{
  "d_model": 320,
  "n_head": 5,
  "d_mlp": 1280,
  "vocab_size": 2048,
  "positions": "rope",
  "rope_base": 1840.0,
  "init_std_o": 0.0103,
  "optimizer": "adam_variant",
  "lr_head": 0.00438,
  "batch_tokens": [16384, 32768, 65536, 131072]
}
Each number is 128 + 32 x the weight over its row's rms, rounded and kept within 0 to 255. Layers, rows and columns count from 0. The size above them is the row's rms in percent of the matrix's.

# layer 6 MLP up, 1280x320, rms 0.0346, rows 1186-1238, columns 128-191
size [ 92  91 106 102  78  96  99 105 104 103  97  83 106  94 106 107  99 190  99  96  99 101 106 102 103 106  93 103  90  94 103 101  98 104 100 101 103  82  92 101 106  96  98 103 100 108  94  86  98  96 102  83 106]
[[ 95  84 106 148 116 136 169 130 116 117 154 115 117 107  85  97 133 142 120 125 143  83 162 109 133  99 145  89 128 121 111  90 145 121  32 177  98  81  69 153 140  79 136 196 131 128  94 125 116 105 114 138 100 142 103 127 120 126  82 143 113 158 108 197]
 [112 153 107  90 129 140 144 100 118 147 153  96 115 125 135 134 146 145 135 115 128 165 109 126 167 126 136  45 135 139 121 136 117 145  45 118 105  90 159 122  72  92  85 147 166  93  82 134  68 107 126 159  75 145 151 122 181 123  93 130 139 139  82 111]
 [101  85 147 142 120  76 145 135 155 125 119 131 116 115 126  76  96  93 163 124 124  78  67 152  87 149 122 119 188  71 111 104  90 165  94 164 116  61 116  72 134 126 132 159 221 129 117 148 101 134 135 146 109 159  98  93 120 156 102 152  98 136 111 121]
 [ 80 149 140 108 156 132 103 107 180 118 187 117 124  73 131  94 150  82  99 101 110  88 134 134 159 145 148 151  80 113 109 123  85  75 170 174  72 134 128 124 126 110 143 124 143 135 146 113 174 117 189 102 121 149 146 170 129 139 151 118 139 101 113  92]
 [108 136 210  56 150 142  90  98  99  95  40  50 140 108 118 146 131 164 125  91 131 128 131 188  91  99 125 139 128 112 172  84 121 121 128 199 160 179 148 137 118 140  97 146 150 129 134 139 100  77 135 122 137 126 118 134 119 136 145 109 167 130 170 111]
 [ 52 140 128 132  82 136  82  62 155 160 168 123 128 137 124 159 167 158 107 136  65  95 169 179 187  32  92  84 198 119 105 117  97 139  81 179  83 115  87 165  87  85  64  62 188 142 154 153 105 128 154 139 101 130 121 113 101 124 131 114 155 166 126 179]
 [127 145  96 102 133  86 152 166  84  57 160  92 111 126 135 172 122 111 120 119 134 185  91 157 114 161  59 109  97 132 128 105 128 208 118 195 163  83 114 183  94 148 117 140 179 126  76  88  64 176 117 137 132 156 109 127  69 114 109 155 149  95 186 119]
 [ 91 137 121 120 114 122 113  89 113 106  99 161 122  85 160 130 199 138  57 116 134 142 231  71 128  91 118  97 112 104  80 113 132 104 126 120 138 141 143 101 144 129 126 115 177  95 127 112 135 163 189 145 156 119  94  85 111 112 114 155 150  51 131 169]
 [140 142 175 124 127  77  93 125 104 113 162 101 125 108 128 133 151 130 101  64  94  60 152 138 126 142 138 131 160 127  94  84 120 118 144 144 159 162 140 119  98 164 108  79 162 144 170  90 105 174 135 108 155 111 144 136 156 133 145 126 171 133 134 117]
 [ 64  96 126  68 107 167  99 114 101 151  92 126 139  69  83 103 146 109 136 125  94  91  77  90 177 153 113 161 112 130  57 150  98 144  88 160  62 105 105 103 137 124 104 151 115 120 128  81  99 126 214 139 118 155  76  53 123 200  94 144 113 100 119 158]
 [137 165 126 130 162  89 156 133  98 165 121 105  61 109  50 140 106 112  75  93 151 156  36 109 115  64 174  89 187 134 109 129 126  94 107 106  60 115 120 153  77 117 109 137 157 160 106 152 143  88 139 153  67  80 151 106 141 120 127 208 113 151 173 190]
 [ 89  54 154 120 123 106 144 163  71 108 161 115  42 130 152  62 129 110  94 113  73 112 119 161 137 150 125 144 156 148 104 135  99  86 165  95  63 163 133 181 142 129 113  95 114 124 129 178 136 120 122 134 121 130 146  85 189 120 104  88 198 138 112 114]
 [128 144 134 136 167  54 147 130 188 127 146 104 119  58  71 115 142 109 115  92 174 130  85 123 168 154 163 104 206 145  40 126  92 148  82 146 109 181 131 143 129 117 106 155 125 114  99 168 111 110 113  54 112 183 122 154 158 170 168 114 165 179 125 149]
 [133 134 136 116 149 132  73 127 122  73 201 133 159 149 139 122 130  94 122  97 105 119 156 132 145  88 101  95 166 101 141 127 122 170 141 151 113 127 145 125 121 118 114 147 123 164 117 134 155  82 156  82  84 123  83 100 141 123 120 140 179 121 120 120]
 [136 163  58  80 150 140 123 118 108 111 154 139  92 109 113 137 110 110 111 144 130  64  77 177 239 141 156 148 208 166  98 137 118 152 115 115 141 108 133  89  93 112 143 135 175  86 158 104 105  91  95 149 106 157 107 123 107 161 104 144 166 113 108 118]
 [102 126 128 142 141 105 111 157 132 149  86 136 185 109 117 124 141 114 161 133 161 152 165  81 172 121 108 104 112 128 149  94  79 116 118 142 125 108 108 112  79  99  83 124 138  93 126 177 153 165 153  48 152  91 102 125 139  88 111 194 117  87 122 119]
 [118 146  87  69  83  86 144 133  89 115 128  86  94 132  96 125 189 158 234 130 136 127 156 193 139 152 126  89 116 137 179 128 127 149  57 161 107 169 141 118 110 137 134 157 118 127  78  89  98 105 169 154 126 132 176 103 153 176  91 128 171 160 120  94]
 [ 84  64 111 122 186  75 114 147 140 108 121  85  97  70  63 112 129 106 107 128 138 101 123 119 133 161 125  96 114 118  66 124 112 128 139 160  47 116 100 139  98 116 129 176 149 136 120  93 120 116 132 136 110 120 118  69 153 160 114 138 150 137 115 115]
 [150 132 153 111 115  69  30 137 172 130 157 118 133  88 121 148  87 157 164 119 139 186 102 172 135  92  94  66 135  81  99 126 123 175  57 140  80 121 144 149 143 114 102 162 102 132 126  71 101 161 131 120 126 105 122 138  67 129 154 211 173 125  99  85]
 [118 135  49 127 157 123 105 126 137 113 146 139 146  69 165 155 113 111  96 139 125 155 139 159 127  99 156 165 103  93  61  87  96 193 110  69 115 121 105 154  81 109 117 180 187 145 143 173 129 122 139 108 125 174 138  96 186  86 133 120 160 144 123 135]
 [102 159 144 132 104  94 101  66 110 107 114 102 115 108 112 172  60 104 122  92 139 136 123 171 133 124 117  78 180 118  97  87  50 150 162 153  76 141 123 158 133 170 108 185  97 117  80  84  83 128 138 199 131 125 140 150 145  99 154 132 203 164  97 125]
 [121  95 198  87 153 161  88 141 140  87 140 140  88 111 143 124  87  90 105 100 162 125  89 134 112 153  68 122 108 111 134  81 114 120 136 194  51 135 123 148 128 152 127 111 138 142 122 158 107 165 134 121 149 196 147  88 156 164 102 126 107 149 120  65]
 [121 151 147  97 135 149 141 180  73 111 133 144 145 100 102 153 141 124 136 107 101 145 192 136 161 101 142 163 114 129 140  85 118 145  93 129 134 141 124 139 135 153 144 155 125 162 119 139 105 150 165 154 133 217 127 125 131 122 140 138 108  98 103 126]
 [139 135 142  92 134 125 139 101 163 142 179  68 147  91 123 193 146  37 124  69  78 115 107 211 140 186 153 136 168  97 138 129 113 135 105 128  75 173 179  77  67 143 113 120 145 133 127 155 157 128 207 123 132 166 150 108 112 148 165 147 176 121 139 137]
 [169 155 133 105 117 135 127  91 185 115 136 116 125 105 135 168 117 123 182 115 145 117 125 177 132 147 116  84 140 115 170 121  95 157 129 117 135  89  95 161 100 127 117 170 134  90 138  92  43 162 137 128 170 177 137 172 105 137  96 179 143 214 117  65]
 [106 119 105  96 124 170 122 194 189 172 132 151 138  41 124 111 170  95  73 138 143 116 112  69 147 160  50 149 125  85 141 107 123 157 156 102 133 139 115 125 120 146  73 173 143 210 187 144 120 143 137 134 139 135  70  96 134  71 125 213 184 119  95 184]
 [137 130 132  77 167 154 129 130 154 114 171 112  99 119 113 100 181 121 166 115 118  82  87 212 142 160 117 173 124 105 111 126  92 215 135 148  81 184 126 120 164 114 126 150 130 136  84 138 116 110 125 134  94 165 115 158 122 104 150 173 163 124 119  68]
 [ 87 128 110  84  80 148  68 115 137 141 145 146 150  92 156 125 166 135  97 134 170 166 138 112 143 188 121 129 195 143 100 111 104  39 109 112 155 102 170 118  65  42 125 161 127 128 106 155 167 153 134  74 115 172 138  14 132 133  75 124 110 149  67 183]
 [137 161 132 130 139 142 116 190 142 160 156  75 122 162  99 184 123 111  79 124  50 131 133 137 127 123  97  47  61  81 129  88 127 150 134 122 122 101 146 179 116 181 151 158 134 175  70 122 182  99 133 135 161  92 126 135 253  79 108 132 129 132 119 141]
 [ 89  40 118  94 189  87 167 141 168 126  60  84 120 150 117 129 171  97 161 143 151 127 121 114 110 127 155 100 129 149  95 125 155 157 154 123  94 167 126  82 198 145  96 146 129 159 117  44 150 166 117 123  75 168 102 115 142 121 127 155 111  87 154 111]
 [125 141 160  78 117 102 100 142 120  92 162 128 103  58 170 123 117 145 121 149  91 147 139 128 175 134 160 146  96 112 118 103 152 134 126 137 100 158 131 181 130 134 162 144 177 132  99 151  76 193 176 112 134 156 145 127 199 189  86 139 168 106 103 133]
 [186  87 121 127 120 168 132 110 151 103 169 101  93 133 119 128  81  97 103  97 138 128  91 109 117 146 132 153 130 121 130 128 110 126 143  89  76 113 136 169 114 164  86 149 118 119 100 157  47 179 117  90 149 132 112 105 125 146 160 165  95 141 170 110]
 [111 113 186 128 160 138 157 113 157 151 166 113 123 105 140  95 160 101  94 117 179 120  50  90 113  82 122 135  93 117  70 127 130 141 136 127  97 161 180 152  97 161 120  76 186 136 120 159  95 175 155  63  96 190  84  67 172 167 143 140 106 104 173  85]
 [106 137 107 119 115 124 119 138 196 104 138 132 114 106 106  87 112  81 107 107 138  97  79 156 115 104  98 130 157 121 108 128 142 139  93 124 102 149 139 116 112 148 172 156 154 101 100  48 119 165 129 107  42 148 110 168  92 145 142 140 133 123 118 141]
 [117 160 135  98 168 168  88 119 159 122 115 161 113 188 137 129 130 128 122  93  71 180 163 130 177 109 129 151 176 150  95  83 125 129 136 128 150  98 130 168 141  89 102 190 127 134 137 132 104 141 182 140 120 113 124 123 241 153 150 112 163 124 157 185]
 [103 132  87 145 123  71 118 181 152 140 144 136 160 149  94 127 142 183  73 123 126  97  93  83 137 153  63 152 163 116 113 109  94 145 128 117  68 141 107 125 118  81 147 133 176 156 106 122  66 162 132 110 125 124 149 134 108 164   6 150 143 103  98 135]
 [126 112 144 186  98  84 131 106 148 117 158 159  96 113 157 102 119 122 127 122 117 133 167 131 105 192  81  81  75 147 142  95 154 107 138 108 134  99 125 134 172 134 132 161 137 129  99  98 181 129 125  83 129 150  91 132  63 167 147 137 174  74  79 141]
 [110 125 117 118 127  71  77 156  95 127 154  98 144  67 121 110 123  70 128  83  88 133 179 146 116 194 144 136 119  91 149  87 119  70 130 176 145 177 100  89  98 158  59  93 119 163 113 129 131 112 138 143 112 154 114 121 142 163 130 121 142  97 142 108]
 [138 138 110 157 146 115 165 202 103 139 107  90  67 124 136 100 152  96 125  95  86 123 173 144 104 124 168 124 145 114 136 109 157 143 108 135 116 101 135 183 110  75 137 101 173 159 134 211 129 178 190 100  94 156 162 110 125 155 155 129 174 127 127 146]
 [101 131  79  79 188 104 123 123 195 169 131  93 112 140 100 136 112 140 163 146 145 117 125 125 190 107 119 170 193  92  62  99  99 123 163  88 126 210 125 180 159 141  73 165 122 125 147 142 159 149 126 142  80 159 140  32 122 104 116 152 143 172 113 112]
 [ 73  95 127 115 165  92 104 158 118  77 115 115  54 143  37 170  52 103 106 121 112 120 129 106 180 156 141 103 126  85 106 118 120 105 133  97  86 135  99 124 109 116 130 141 147 120 103 124 113 109 127 162 130 125 124  92 163 173 138 106 134 154 127 150]
 [120  88 146 124 180  86  76 101 119 130 141 101 160 136 153 114 121 101  55 135 110 112 165 102 122  97 124 104 149 104 102 100 123 144 102 167  88 108 125 109  44  97 139 150 114 167  57 163 143 129 158 131 133 137 178 129 173 120  84 139 124 149 125 113]
 [115  81 135  90  84 126 134 107  98 150 130 119  41 137 121 130 131  84 135 173  95 180 152 171 179  93 112 121 116 127 166 104  90 150 132 139 100 146 176  60 114  58  98 163 169 115 135 156 120 120 138 108 102 196  46 128 103 182 129 121  64 166 104 157]
 [ 82 103  86 133  86 191 147 145 191 165 121 117 125 141 171  83 142  69 191 131  93 128 193 149 128 148 129 104 126 148 172 116  62  98  76 139 127 163 107 198 119 154 147 107 125  97 148  59 128 139 134 156  71 204 143 128 195 113 109 105 125 213 142  92]
 [150  99 102 145 117 130 133 167 133 131 120  75 168  88  89 113 197 140 108 133 201 204 143 136 144 127 122 161 170 143 122 112 123 198 115 160 132 153  49 164 111 120 117  99 225 143  98 118 142 188 174 154 149 157 122 148  89 149 156 123  93 109 145  73]
 [129  97 144 109 104  90 134 102 136  79 150 104 138 119 151 118 201  62 127 109 103 151  91 169 122 112 125 159  90 132 139 131 160 114 137 184 118 120  85 119 139 135 135 156 163 120 117 113  98 132 132 146  53 142 110  85 110 116  74 150 151 115 127 135]
 [132 161 174  92 106 135  97 163 110 187 125 111 145 152 177 118 102 130  98 147  87 171 103 109 127 111  72  51 122 149 168  88  67 144  71 100 126 113 129 124 180 164 141 133 102 176 112 141 131 119 141 134  85 128 133 163 153 100  98 160 152 145 112  77]
 [ 31 112 172 117  75 128  83  49 166 168  99  96 162 119 150 193 136 177 197 110 106 141 120 133 169 121  90 114 119 129 135 116 164 127 101 160 100 139 141 105  98 140 130 137 128 151  98  74 140 129 166  85 124 165  79 104  99 118 146 135 168 119  96 107]
 [127 118 101 111 176  84  91  88 113  63 151 113 138 120 139 100 116 123  78 146 184 159 128  91 108 115  99  78 109 117 154 110  28 130 160  93 111 157  96 192  86 160 125 132  62 127  86 127 109 180 125  84  97 128 129 133 106 188  25 178 106 100 128 184]
 [ 94 141 134 119 100 115 106 138 121 143  99 135 114 127 130 145 138 117 148 131  90 100  96 172  96 119  76  72 163 100 112 120 122 104  83 130 196 125  76  80 111 116 145 117 161 116  58 126 153 144 106  44  76 163 167 134 128 157 100 146 113  87  73  91]
 [103 114 105  85 120 152 160 112 142 180 145 107 112 135 136 146 172  93 126 132 143 119 137 118 140 168 153 132 177 116 101 104 115 158 102 128 110 129 126 124  31 106 119 131 166 153 112 134 141 140 167  89 118 137  87 118 151 168 177 158 149 111 140  98]
 [105 121 124 120 122 158 139 147  86 109 109 129 128 128 190 160 116  96 119  55 134 111 139 100 109 178 121 148 135 139 146  84 130 166 103  91 158 129 167 103 172 169 101 128 185 110  96 159 123 210 134 131 139 169 111 153 132 118  96  96 144 134 153 141]
 [122 131  90  98 111 125 124 129 120 110 111 117 147 140  93 149 148 140  95 153 124  97 108 145  97 150 110  77 139 100  70 116 163 132 118 148 162 108 130 186 157 102 103 128 133 109 101  42  79 119 122 125 116 148 117  97 213 141  74  92 184  86 109 152]]
# layer 6 MLP down (transposed), 1280x320, rms 0.0373, rows 1186-1237, columns 128-191
size [ 90  94 108 104  90  88  99 104 106  99  95  82 114  94 103 110 101 108  95  91  98 107 102 110 106 102  88  99  86  84 102 109 111 109  98 102 100  91  96 102  87 100 103 102  93 115  92  88  95  99 104  90]
[[127 198 101 122 148 176 118 131 171 128 114 128 146 102 114 183 137 137 129 121 106 156  76 105 113  77 154 159 173 207 187 158 138 161 130 165 118 124 118 117  86 139 133 150  70  56 198 119  99 146 105 143  71 109  49  86 114 154 156 118 192  98 119 147]
 [141 105  81 152 142 112  73 160  94 160  99 183 120 122 142 136 115 127 156 110 141 157 134 124 130 112 116 123 110 123 106 108 118 144  66 148 101  89  94 184 150 123 153 120 123 144 158 112 182 127 181 120  77 100 129 120 114 147 125 136  93 150  84 148]
 [ 68  80 107 152 125 115 141 130 105 167  57 118 126 164 108 124 110 119 133  69 116 121 186 132 141 167 120 179 143 147 141  84 160 121 156 160 136 105 152 110 144 163 161 102 125 179 105 137 130 102 165 148  67 189  44  82 131 103  82 109  83 112 154 186]
 [120 154 123 141  73 118 152 115 109 143 160 160 127 134  96 138 133 168 140 129 190 161 167 128  88 113 114 123 150  88 128 178 131  65  87 123 130 167 140 125  93 176 119 130 147 115 117 104 108  86 115 126 141 125 106 154 158 148 143 150 112  87  97 151]
 [141 105 158 125 114   4 156  89  99 133 124 174 135 183 163 165 101 130 163  98 165 129 131 115 141 160 103 150 130 110  98 140 174 108 172 114 134  76 137 121 160 153 130  87 101  99 147 153 116 128 122 107 126  90 139  76 147 149 103 154 110 123 154 113]
 [105  86 105 147 150 172  96 132 155 164 124 102 128  29 148 123 109 134 143 132 186 106 127 151 134 123 175 139  48  84 143 153 129  76 163 115 143 148 118 104 165 136 129 116 118 123  93  66 147 142 117 134 156 130 115 114 135 131 116 134 189 123 115 119]
 [104 134 104 124 120 141 117 130 104 127 123 159 154 174 129  99 205 137  84 131  70 134 103 128 160 115 167 104 196  85  51 129 136 120 101 148 114 183 175  96  90 137 143 122 154  72 146 194 139 178 149 165 123  64 104 148 142 119 221 155 128 193 112 126]
 [150 155 156 192 173  81 142 176 114  92 126  81 139 130 144  76 114 176 136 143 124 135  76  77 113 129 142 153 154 115 110  44 158 130 109 129 130  17  94  67 142  78 119 167 156 101 163 165 125 164 129 119  89 152 170 125 126  99 135 177  87 173  94 108]
 [124 123 122 151  74 123 157  98 126 102 114 150 154 125 119  88 175 110 108 115 179 127 164 142 163  84 135  96 120 147  89 145 158  82  92 159 135 116 136 170 183 107  95 132 172  87 150 121 103 153 118 170 111 175  91 127  80 134 178 116 156 123 128 151]
 [116 122 136 101  64 126 107  39 153 109  86 102 117  76 118 117 115 127 136  62 149 116 127 155 128 146 123 124 139  95 117 250 152 146 113 130  86 177 129 110 126 109 100 176 134 128 127 172 145  32 137 131 123 145 145 146  99 126 115 106 142 116  81 125]
 [156  98  91 123 122 140 157 157  62  69  75 144 148 125 159 109  81 112 156 163 113 128 105 145 140 167 147  75 117 181 130 133 138 213 153 128 123 102 119 130 131 172 128 162 116 141 197 171  87 130 129 129 115 128 111 137  90 125 156 137 134 119 121 180]
 [ 84 211 111 143 138 152 131 116 132  72 105 183  85  97 126 134 153 123 121 120 127 125 125 112 135 100 131 176 103 161 137 162 140 110 146 143  97  95 184 124  76 128  87 107 152 170  32 187 133 131  75 130 117 163 129 158 120 156  76  98  78 116 152 209]
 [139 134 117 125 136 121 122 102 133 109  61 223 101 166 125 133 157  95 122 137 147 126  93  98 122 105 140 150 134 121  82 136 120 178 143  91 129  78  92 117 170 130 106 101 117 107 126 152 116 160 118  93 116 117 141 108 129  57 207 141 137  86 146 118]
 [174 124 176 167 149  92 168 133 133 132 145 118 115  80  49 139 107 164 101 164 167 112 135 139 186 112  94 142  94 132 144 153 130 160 112 157 162 118 127 160  80 140 164 108 186 156 114 142 148 176 111  62 141 116 166 116 126 167 122 114 144 149 153 155]
 [168 111 143 166 120 145 100 175 115 189 136 166  85 114 177  87  96 128 164 156 173 193 136 117 172 145 114 134 192 135 107 189  77 161 178 178 147 199 136 115 136 174 123 175 147  95 115 190  85 117 122 134 155 134 167  71 167 119 128 132 130 166 168 151]
 [ 97 103 138 165 124  41 147 125 138 120 110 146 139 131 122 147 106  99 129 125 147 141  96 139 121  84 182 111 100  70 152 131 151 171 137 145 114 128 159  85 151  81 145  89 118 132 100  22 157 100 116 159  89  99 115 114 128 178 120  98 126 111 170 133]
 [ 25 190  61  92  81  62  83 108 137  81 156 108 141 139 100 143 207 136  73 103  84 113 141 101  96 149 130 187  92 136 147 111 110 144 119 141 141 161 150  70 120  90 162 108  83 157 151 112 145 155 125 112 163  51 134 121 139  94 100 120 108  58 120  69]
 [109 140 117 143  97 123 118 162 116 114  43 128 123 115 121 126 128 124 131 136 121 118 148 157 130 154 128 132 120 124 131 144 122 128 118 140  96 133 121 123 130 131 170 143 141 119 113 116 126  99 143 132  95 140 135 106 127 139 136 112 143 120 120 115]
 [123 135 192 157 149  97 132 126 126  97  98 177 124  69 172 152 141 152 137 215 129  75 161 146  98  94 132 160 108 140 117 108 129 129 114  57 145 139 110 123 159 150  93 128 156 120  81 134 213 105 123 116 148 128 129 131 156 153 163 117 130 125 132 187]
 [156 103 105 124 144 106 144 133 142 178 132 117  98 139 116 147 115 147  83 155 133 129  42  78  93  51 211 136 134 116  54 143 117 119  95 160 114  81 123 157 123 107  87 140  91  75 141  52 172 165  99 155 144 179 142 115 178 133 133 115 163 109 144  72]
 [ 66 188 159 198 170 144 156 159 144 128 107 125 145 139 193  73 132 101 164 159 123  97 132 134 100 152 176 101 135 127 151 151 101 149 116 120 109 154 175 122 174 172 136 140  91  98 157 115  81  64 160 175 119  83 133 201 148 190  78 132 179 119 154 151]
 [ 87 113 203 147  79  96 148 137 164  83 143 138 128 109 116 120 128 147 134 148 137 101 157 124 115 103 109 125 142 152 165  65 118  99 105 133 111 142 139 102 154 143 152 133 145 170 157 209 123 121 171 151 117 161 143 167 102 138 156 137 104 145 132 125]
 [ 78 103 102 118 102 126 151  48 125  88 110 145 138 112 154 150 140  81 120 163 143 139 105 160 129 144 106 121 140 112 215 133 161 128 158 173 133  88 106 121 132 135 133 123 149 152 156 169 132  80 140 104 160  68 161  94 144 101  82 141 157 152 111 108]
 [160 117  81 148 114 116 133  72  87 108 151  91 111 118  94  82  71 169 152 127 176 141 201 130 173 134 130  39 126  56 149 172  98 178  97 160 150 118 105 121  88  99 165  99 143 144 140 146  93 166 108 108 105 155 148 102 122 141 108 110 136 156 109  64]
 [197 173 161 136 112 119 119 146 150 127 208 107 118 167 121  72 172 124 155 100  77 153 104 184 166 149 169 128 133 123 175 228 162 124 159  60 137 113 125  76 147 132 149 122 126 157  78 126 163  78  84 115 149  62 180 152 164 141 160 137 174 158 143 147]
 [204 161 162 121 129 119 185 140  64 112 146 113  81  77 134 177 116 157 133 125 186 107  87 137 107 141  97 140 108 128 136 127 178 105 121 141  83 179 139  85 140 164  82  87  69 207 106 163 125 110 131 159 187 177 132 129  86 161 123  97 186 196 147 123]
 [145 187 108 150  83 159 146 171 126  94 112 168 111 157 137 204 162  90 153 133 141 139  93 124 125 116 168  97  91 143 111 102 113 121 125 110 163 123 134 148 198 124  93 157 117  96 143 135 131 149 143 118 150 126 112 125 123  54 113 124 161 178  70 100]
 [168  99  82 102 159 210  60 112  63 111 160 153 123 177 104 139  78 115 101 113  98 176 140  83 149 150 156 113 115 169  93 105  74 174 136  92 105 120  90 139 195 103  98 148 179 127 132 169  86 143 143 164 124  95 147 110 142 176 120 148 106 123 155  89]
 [144 162 114 173 138 150 105  90 137 127 104  65 180 156  89 112 185  93 190 154 140 101 143 146  87 227 154 125 114 141  86 103 154 107 122  69  71 140 141  85 202 143 156 165 136 123 142  97 108  36 148 123 128 189 158 117 102 156 125 109  91 144 139 134]
 [ 98 107 133 144 112 116  87 108 130 140  96 137  88 120 100 104 147 101 121 220 102 125 165  97 155  97  99 164 120 107 146 201 146 140 116 158 147 105 129 126 108 123  81 140 149 112 152 169 117 137 155  76  95  75 128 165 131 190 118 156 110 154 167  99]
 [133 131 150 130  70 127  91 149 174 113 117 122 130 104 104  80 147 152 109 127 130 142 142 131 124 127 112 150  92 159 157 231 115 128 100 131  86 120 133 156  74 118 255 120 144 135 114 132 166 150 152 120 124 118 116 101 136 140 174 120 130 186 128  81]
 [188 151 142 150 104 139 120 179  83  96  79 155 154 120 126 137  97 137 152 122 109 129 199 139 153 146 108 116  67 161 188 122 112 138 104 162 142 169 138 161 135 106 133 145 113 114 115 128 164  85  88 174 108 165 127  70 135 139 157  94 166 146 158 103]
 [170 143  85 107 137  94 107 121  97  68 104 116 143 136 112 170 119  96 121 115  78 165 207 112 123 113 117  95 148 151 175 148 132 135 147 155 156  84  85 104 166  87  94 164 117  96 136 116 105 140 113 159 162 108 131 158  71 114 138 116 178 163 138  97]
 [129  67 148 166 100  91  97 126  86  80 130 121 108 132  87 117  80 132 137 132 108 130 110 145 145  97  98 121 129 167 135 136 153  98 137  97 132 176 125 135  91 143 152 116 137 142 159 158  45 150 125 110 137 127 150 156  66 131 135 171 106 137 180  85]
 [107 172 181 151 117 122 148  94 150 112 134 104 126  94 167 137  57 166 138 108 163  68 126  84 119  69 179 176 130 192 110 153 111  85  95 124 156 166 181 136 141 110 115 124 144 179 195 115  89 139 127 166 122 122 149 124  93 124  71 139 147 115 100 129]
 [ 61 118 159 106 168 157 162 133 109 153 128 107 117 118 119 109  94 128 142 134  87 142 123 105 142 106 143 143 131  70 102  76 120  43 109 104 168  99 144 149 134 121 140 135 126 129 133 107 125  80 123 120  70 150 124 123 154 103 127 130 154 108  48 181]
 [147 123 154 139 121 111 132 176  98 134 116  92  88 107 166 131 119 150 150 103 150  69 143  96 185 145 131 157 161 176  83 217 131 134 123 157 129 145  86 129  95 141  21 124 157 130 181 131 188 151 142 107 102 145 108 144  73 141 131  87  97 151 170 157]
 [136 172 123 127 154  37 123  96 134 105 222 144 119 139 116 158 193 125  95 120 173 130 177  98 123 106 104 105 181 120  99 132 148 136 154  78 131  96 111 152 118 110 128 170 113 115 138 146 171 109  90 103 167 187 104 153 120 118 149 137 138 109  50  89]
 [108 137  96 103 108  80 127 106 169 154 139 152 117 146 116 152  84 134 123  96 152 100 132 128 163 116  91 144 124 123 110 164 203 114 114 135 104 119 116  92 138 162 125  84 135 144 130  95 126 135 102  96  46 121 129 139  96  75 163 107  77  72 129  58]
 [ 80 141 120 107 175 112 156 152 135 115 167 141  97 112 119  75 159  70 140 101 167  87 111  79 149 144 123 104 142 121 170 127 164 123 121 142  72  94 123 151 149 100 148 119 102 162 218 192 112 171  76 124 109 116 136 175 114 105 136 135 134 122 148 191]
 [113 183 144 181 113 116 117 170 111 117  96 106  91 103  99 102 107 138 140 128 132 112 140 162 126 100 154 141 105 113 132 125 156 157 147 143 108 104 118 124 116 135 173 125 119 119 124 112 122 131 135 138 144 145 133 121  89 147 160 109 151 123 135 159]
 [114 209 211 176 170 113 124 179 147 154  87 110 103 125 171 140 151 115 108 147  63 144 117 175 142 143 146 107  80 148  70  79  84 153 148 121 139 150 133 128 178 132 170 153 149 124 127 143 136 122 177 171 100 164 185 161  68 134 109 134 117 128 122 104]
 [154 172 112  85 126 151 110 202  79 140 150 122  89  87  89 141 122 192  75 129 198 142 139 115 106  73 130 118 116 123 142 143 104  75 118 141 125  54  86 141  72 127  96  89 102  92  99  97 117 108 128 120 150 133  83 154 146 123 151 168 211 155 147 154]
 [ 97 104  82 114 112 157 124 152 134 172 122 121  91  94 183 181 172 114 148 120 122  91 164 163 153 121 150 150 132  86 115  81 137 122 128 114 119 118 178 128 157 194  78 128 121  99 134 129 137 106 126 172 129 120 111 191 146 123 122  95 141  85 101 104]
 [145 109 115 213 142 175 106 104 131 175 136 130  88 144 170 153  67 111 165 109 117 116 111 155 128  41  75 179 111 140 132  99 129 136 178 132 155 148 141 124 154 101 171 165  89 171 183  99 135 156  90 125 150 164 190  93  88 135 167 144  99 119 130 122]
 [157 180 119 178  69 138 121 119 167 132  93 101 107 171  44  89 139 115 164 100 124  98 127  96 195 111 113  57 102 138  97 121 108 120 136  91 124 166 132 126 165 129 114 169 111 139 114 143 148 147 153 128  91 124 102  84 157 157 111 134 147 152 198 131]
 [151 156  99  68  91 124 159 193 118 111 130 155  77 130 131 167 212 155 116  82  79 138 160  83 176 137 152 124 120 154 171 171 122 174 135 138  67 124 148 119 150 136  61 137 130 115  90 114 148 128 136 146 167 152  88  85 111 114  94 112 159 132 121 125]
 [ 93  92 146 136  92 150 154 180 187  89 116 183 122 127 171  83  77 139 162 104 166 155 117 108 114 164 176 151 133 161  91 103  80 173  36 111 158  81 104 159 118 120 110 124 163 101 185 216 117 157 146 137 109 145 144 172 126 135  71  94  94 112 115 190]
 [114 144 128 146 130 156 127 102 118 148 103 171 140 156 112 154 133 154 145 121 102 130 128  83 172 127 133 128 126  98  86 154  94 137 145 138 119 119 125 140 150 128 176 103  43 179 166  83 194 122  86 146  93 124 136 137 125 159 147 129 139  88 119 123]
 [116  88 150 124 125 148  94  98  85 171 156 160 115  59  90 158 148  94 171 177 166 125 114  72 105  58  64  95 107  81 134 154 143 124 147 114 188 179  92 141  87 128 179 107 152  88 128 115 127 107 103 130 147 117 156 215 139 105  63 128 175 100 119 106]
 [160 161 106 127 106 141 113 128  85 131  58 126 162 170 108 126 122 117  98 127  35 105 130 144 129  89 168 129 163 162 129 124 172 118 197  86  76 106  51 122 127 166  97 161 134  92 111 158 166 137 122 122 154 120 166 128 131 141 146  96 141 132 177 139]
 [123 123 122 146 104 109 111 159 158 175 173  86 145 174  86 143 157 143 100 118 110 111  42 106 158  63  95 105 102 124 121  88 190 135 126 128 121  67 126 120 163 100 156 106 127 109 113 157 148 133  89 134 148 136  84 150 175  95 187 123  96 127  71 103]]